Each number is 500 + 40 x the weight over the matrix's rms, rounded and kept within 0 to 999. Layers, rows and columns count from 0. Numbers have three digits each.

# down: layer 4 MLP down (transposed), 3072x768, rms 0.0181, rows 1062-1078, columns 384-575
# up: layer 4 MLP up, 3072x768, rms 0.0223, rows 1063-1078, columns 384-575
down1062:471495495532512536437520386413484515476511475456442493452429465466408488457475541472470525479496457532470527549491439546475502492535505482463476543442462487528436499461525482495435472428497494517409516499431532454508450513563502501517517463523472516484451457563475500478515514482487482450455497517478531467471497487493495510508454521538509492493493523493453495485418562507572528468515537522536495534467481562530417504527581594568515581476477480474529544512598521451482529515475539512463454465451520569514499569529501591504527499496517563577526494472579483504509509547532606465
up1063:497554553517498457514422504483498498594529549485480518468501540435526441499487484518437585466573504530489449491509504528488536518488503515526557526536535507503516557530530541506511508474484462490518444491515518476536500510489477484471467493495603502475533510497459534483509508373515534496477504442539550508442463487488603453473542494439428461564436517471569500480512552448564496510514478496535497533548510477433445441491498509572490496488428495528488572500457553516495553469502488432515542427483544531495573490536503526510493542534550533467510484558600461535526562520442498511
down1063:541430495533539481581466553415498522508510436463429423478416514498413421462523485416506498513570476544564591514565486566541572479476469468439551554464499470473542577509511498437561397462496500511497530484528510543484545476515523484452476496374531516397516549409577457420544517454508497543491478475464506515455473491512551482527430536586531469448493445490488477403572533530462494601552551479500482474437571415418513415535506471534490588624506512492460544458461515500526459504519505560410545508526451449501502504576511389514507446491605488469546502530517506508456545490524481469
up1064:485498430541562435522418492448493510543477496479585515457546500484496497492546499457481543520532517552476533469482559443567477532614464407547548517536600491523517530460500547523504506479482531504508480569511508532511508484587476551495396442533448488581430483477431476457483557453473460421475555492433536523525441505465514478484542489485557526590524557519507456492496477527498480494490509496550443444510442456506558509475503473463505446533548512494609556405527565514530513408510446462558469534491507447471486523547469477558475579550452530521503536530493473425428573614465513512
down1064:499473515503521526465497512499508496512472513489497470451451471519480475457491528506507482503503469445479497508508512501511466446511537524483475524492510528498508461506490504489525526497498415485484493520529463512519472469462481512491522485531481501483500478596489551564479496508461521506471496519523466508531475534536470457473518496487477487502515538507491523484515469484512523485443512465457467525489513545490481507521452520545508500498539528451509493459490487453492488514514435511489534512468453455517461528506492490515503531511544453502510466498571507459495480488485508508
up1065:582494541482533552525496520511479490527476543499459536583516535548488477501499473537488463436465493554505530493459564454480512495519538458474548499442522532439533453467522482485497482509494588590560527508471583546472567543494542455507513522514532543490481392490507458473489573533535459498481541437480489440506456472478493459456586456479532473547459510479518518544535557545513561534548504553539420477437512529491509512485483475462436562419501496530530508540570510474505485473534562539533465511485513521466469529535431462510527494487517481569534448498481435537573471507436464525
down1065:484483542523532490488460502468481444492442515547567506456494487511501488505498494445530527499513541494435449500504458512529505514524462493510540468478527534409520540494503491500531534470491425561483412559482501439456485487518500487492515512517472490519504476482477534500514501509421469503475527509508446477561476536465478441428515511509502496464537482554472534524496524480473509552503487480530497548533414475498568514515496563537475444528474458417515529488460471506474470541524413454482508474521556514506489509475536518469488502467439488477521576498485570508476611526509519527
up1066:516506498615529507485494506545555532429499584516517536517486450576544488562444475524483536451517459500488451466496503487490456473567525540481484510549475485448532543584547492515482495485599444537555486539492483482602545469542464571566547532523564551529555509554501495401505528478464510478543494497568425553487476503496529507476529506470505514590454478485476506609516484462493473482526404619491494477508511474468536502473574474498528511556510508434497500413581547592443480525489449481488488496528515525515547481434479499560490464470542411523491415551581517481561530459498504406
down1066:502515541557560527501528502507559458459479564535472559519470426583511512505519534430552571512518542416416483526594473515488538554538523514536520508488526448441419508462522505586468504515448563488441532489463508485511495538469482514513459527501499555467460501672526539410525543501498520462562504502464555454618438469499575530517509475518530505527481518472513550481500568496478529517513480534471460558576474524545454437566574462527521531536486519405515511522520486430507556543530542551510506456491489451549534404575529505545443539529550462523531539504520506446528526516501461495
up1067:535524564486493509550540513527533472569504468461470498527455507475516495457469496533533540452494540499474503484516454537489473578521500513519530472478574516493476547473534483466398615510476453524483499464460460471487515521534471454483495435510542478474421483467484509501478534581537432474484502488524473476397473434514478534549524419504473477471447511426465461464485481490513497505490475460512480537470491473527494481548491473524541465535392482456535483466492563488518525514477524470551507496528487552518529490518497496522542588531486420445462504521512524493540491419439523477
down1067:473489503450524571557474499514474521502450518533531433514542532480471560488579470593468438515509544429408494530545543496572474459517467551541450533467495473556408465540545478512447532461460558509509594503517485452500469493531502477531571540534436438491554500589480411508532475484520478549520572463514535502548516518481442521547431504486502519574524455517532466451461524461429532488570496504494459483471515510444524519467536461472510496543479458470544476505428470540498400533500404569510497517502504502529500540539525518476476444486526551575487547480472441551459531503594443504
up1068:433518530519509499505550424562384543508469469574541532480484509489497515495531518480515438445490475491567546462528474448523565534461521488468457501529541507564485474477521463506499443450443486520494456601497540480489568494554518544492536522496451464461520508518426452518533443517486508486520530504512519452472516491475501477510518450496468547476507500481570495501506570442509596551498477500516473531505482495469516521484540445550507592464500534520519528528469479451527411464479562555456506503547546466477503472478584477559493459551501490556544495534475469467522535447463490415
down1068:460491469464548447548508532417506549532452530497523488535521486545542404455506505421505468497540460476395464563483507522536453505477497516471481450481519488521510483561500552533562417523495486540480456495438503547506515491451511437476486555492494522578418525544534457467465434497491497510534505516478494490541518509482512466583549494505504535513481454555441437470598538450546540456482542520548454522517518456458526496501495493530532539476515527508493473520498533493548406541545469498527463519565449552541528410462464485536473504418483479469486522493514460489454488506485549478
up1069:544488420578503500501464479396417541451519468475458456497461554485518506390525474491472532503493503620503502396478458542512535572500481586504496574409484526560461544496420493551456490470475492547518447474480489524490441513555523449442497479494545463513497543469489439568519461510467595451476521478562535547469481507460562445522457453486572443505497488415522532579555514491481496473438484494415512544508463475538494515516543523518567520523505543466471579529528475544450460544473524491481461530525516513529489474571504514538541575504517519569545494447416446460478510510508476468
down1069:423526493502503453394454541488501478395542522470480544507569477481553493540541462517548508430462444505581494505521439442534537487527579496514519513515551496369544524490457558547481465499505502454446388547513530536516481482534517388501366419519454509442519504486439517442491509466520495484540526530468506590454505475483511455419516438557462520516451479488449522537529520497484513467495548638488536496435500491513515462476378505584492461536515511517541415462567521521579383477448474487542516536598450478562492600552498496492458426536437481478535498461464529582581454495524471515
up1070:596545479480520459493492561545462508569527492504490532546550507467464496410510506514579504562470545534486555503494501530501505451402505504556523519518515453580568504461417507516561428591514558558528477566550420465419421482529538496500429531472573549445553538548463518563466514529418553432520511492415464462558542451501548522508522474503499473433556508485526550508471562455507526537495517482481559455562520486508549495532446463532530568509529531481495468508516461486544464461494473450514531497495483527483500543482521421517555488561493477505442420531603482423513525498464464504
down1070:469465494495511521450464477529504494536549456505525573481476468502564488459540565442455541493529477507432528548476476460481521513483467500508499533537479455541532470490523523423511432445507553517470464520564429530502486500477457447496435598417481512518506455587505539450490445474515511565504487496493481528483522557535460523540507490512575481505494518500523586491499513501477428452602485463556478482478489588502573487490496520420497498500466418500518517504520561610515558502451441526489552506420606464406487463544483541549471472434513499462515484534517378552490506518536496472
up1071:473514543451512478502525425492506511460527514439552574513472458507531442493533493505483527523511408535545478515501587530477525460530523546521525488533526535519483529439511514505522500470531542453554513525452467486529564462491484479506536541534461501452506569475514494482565528495470613456471492509507471481475473484497511473501509496592476518515489467500546427464503440490495532457586457520537498462517433471487511478482456472500541535529473455480482496473457488522496544512570491493473463451487481481533510506453541449459461497511526561555489522498448478503545594520506483469
down1071:497546515484518457435491548462472527507499584558494495542476516524488523470490503552477482501527543539490548520507480518484517486518505487522551514527470421455511526485486464529521513503521492453501506472471475517522528527506524495464524501506482490484520489452573488494525512488537484498502482504471484481517510436524509502492545555483470522466514421481522448477481521556506499565493509536444552528498545545453463522544552523503464511473450453480474471493483490512470533441504576557416502498512485507556504559482477479452466497553505498543467529486520505467523481510463456476
up1072:391570385569514475500487574538571545465526518576447546541520494489559434498459531557524535532448462497502478493423505551456553497450534569507565506485539545512483459492448486559589523532536550507452453504472460452484450492519441484495594528455551502546543520452479550401534427498499482426450546532556454493490431532503538552510453542537499455445515540485429487466418465526484521466517457557462495472474514473474524532417589497563611513567506556516483536444566505574454443553487491483463538510467467426462531528505437534570468519508440539483482558503476462529440560516567455483
down1072:475494463547475442481419467488478494507425526480457456450562538482454529468453510483483476483460535599462481486528572390483494463473521474569477524526516490496542417478505565525509544513379492475486460496457488511473542518580544549456518571472574423542414450516507387459507499459487465518515457528460441502554430493488484519536555420484448504462478480491506553489569475571474484498507490521447512441489474492480521511571469502546529535538430470567489604481462545529444443473513562590515483461510497461574506521487516466517434436470496416462497486465551504490457558528490530591
up1073:490483457517548540529398600512553511510594515509457467526492588558500445479487486579497477510500544525547593481496591389419513479491484513472523545461470517456485533506515512499468473542497414475498548429478484479459476531509450446425467492467497486507503528469488501493511548573517487512564545526381438484638473414470467569541511451488503465442511514492497505452514557524481469495489482530398378499553500409559499507510487503512470466425512559491556496572505491532511529464450429497549508538422478544545534479542537488571495581524483451484442419545418486531479554503504496509
down1073:497557420512469474542525532430534532486423493429588486547516496377446488522481411452520444525482488552508572481533468553557567534488440446468500541534465530533501508568522543486537478463468526438517544496505529564540423478442418561537491546526486469550546524663533541469433454470574484572448557502449477583446533484534571551505548504498404547513542528459534479506488534535515478507551470441551536518452498478515538558453468508509495454521466463500477494445415480533530493509478469515518579491492456599480495632510512490500515413489521530449484588446526522408488480485539507462
up1074:431523467559526490509474514480499507414564501475476525486513497520544485478551498499566523502463507513528608490511441427513413476486486452460516578498499457492478515491461495526492507528382498464474502479525485491509505467454468537504475458544519528482535490506479529493519517527455516439518501554534579460481475494515515487564468466507497537479527519497525489523417529512518524515476465551540536491454539510532525524473486473514460516479510460465481452485487493516575505489423457523570515519511490541531471541499477514546500545486469503437426493479485511495518465427520502481
down1074:522500438464479497490516527560528529465485473476510439501533541512473496534481453531514528503543519538503455432526510518534484482536479471481509488523476484424500528555520513490516492522432476531487471501529520472517507529511507518519481489478483485491499455540513517510497493471472479509503499512471507568516491463515490518520530501490477475444470478501487520493475561468435486527487508520492542497502546490503538510495498526523466523464458471463482473545449517491511464488485511520557474513501515560467437484509524510458489499524489498515507526534514557500508542423468495520
up1075:555494461546544480473490455515450408486569513518516475515432436528548485533484511526577526519516501478507516455558515549471502490489550460591525481491529481459467550526473476507515553525478494526488522496503486501542476530531488476470475476544570484483521491435473510523510509435533533505534491479503477527507509467477455488491529520511493482546490547494527525488478560464504497499468479505456457517463466516527531536474448485540463548469429489521491453497474423469437551476487537539415480521509509471504511504458532460511544503503440473466487493520501521498558513519543477502
down1075:507523508465432477474519497505507510513559396490489579514455558509517542462502460507475490526552503501486542523499486529480505455548480492524527517520484512461522493503469557470425534528451471492501456482499580572495544511503518510528488525531451541478500511496480491482536518520467538565469497511533528464440471444501505524527455464526451527488486525514501520446564460440502524526513455563482486488512528457480497530522500483475456466578483524513532485552466541527453521498526453527517483456528459473483482498517525586527456471531513484518519481497542499545516508544523486550
up1076:458570473530463515522453517508508432560464545536466558517419531505506467470530536476480487522439544454477524480483554500490487495436503482502508483483482526450471511451477442468521507499467477474516504538527538490516492494529464514453525523519512487467539550449510559520520506526531523540497419507420495517489436533488569463499487498464500482412574511442454499520514486551537438512510512439550475467557527509500494505534484477557491520440489492502474534544546535484483510503509463501491470509454546527449410528482482409510517562458458532473552480510583507545525462498497477574
down1076:540463475467502498436516475534510487542508496500511377540478513518527478546436462522509516498480472496429499514469452504481425423538504466557494414538489507528590464479469470478489492514459536466414497485484498536507561501515509546478522510471480551606541523538488530535498518506508482489487546554573477524511530422530530536531531429503433529561494501455452511516546481450551554426472509551421510465456478508488554514445504550550534436497534580398440495485446508512469463521489466441438528427535488447463490478575455549499481509513490451535519433489477470452473527510478494503
up1077:456592491504532550537516550507500526389526469440505519499537476498485535494575421521490481551540484546582484430585442492572452497551581500487576560510417530503470519443496508478567491480490488425481548515484521499468481594518512505456505560447600542481475412424481502501431562468502515485431467493506531535543501468501434484419477425537526505500543513461507471511470535501527518559537472540543533528487503526480512498516515499547534520544494502510475447419549496517500491488495544592547585431430441543460527495556559512573517511502402513476517456500536490486526545468463468566
down1077:548465461538538510528505509495530538431543481516462555514494533490550496515470515454553551411496399559519535428498422502482480519524568476475550518472446426521518471525504456480524529459533469525442522486549460524444559569504506498472492582452503497508520533550569488448549519526616505426556511406543536471552496493492483454537521494500501517462506502438478396478503511556448504505422503525510534426467464483513504506605487496504504465460429513538473397488531417535472481582525495500466488491481518386475531590439539516456490515532546564486480653516484454577525457404475566429
up1078:491476481458544543502503519475459482526522472520498568435507509512582520500517570499547479519417478507498506492454508519453568529495472490483417551434493482503445498493563495436515505468523479450457536537568461406544498492564524526517529526439543529472494481509463522461529539512463571450486530430513509539556532522450445406475550513451517515531537493490495483551541506510484545492458506482581456497580469518431549507488544468514565562438470554526533462542537440444463423488396533485467476505454528540520463509528523532545464532457499496526502503498486512494565523523505473506
down1078:524503534454510541493453477459540481476501515466464440546474597507464533489516458540485463526527521433424552538583491509539519539513525548458451577540501499528544535523479550452503586543554462570528509556458484487513527468540469476488486528546493482444527536441550490427513405419482468527484467513547530447446539535500504421488432488504529443479487526419456490495521461515543459427614469512543462498493497471551492484491513514417536502481480537453469517445466543504604504535446476516511553478437511521492559485557500481460444494484548492549517491480548556501498490514511484509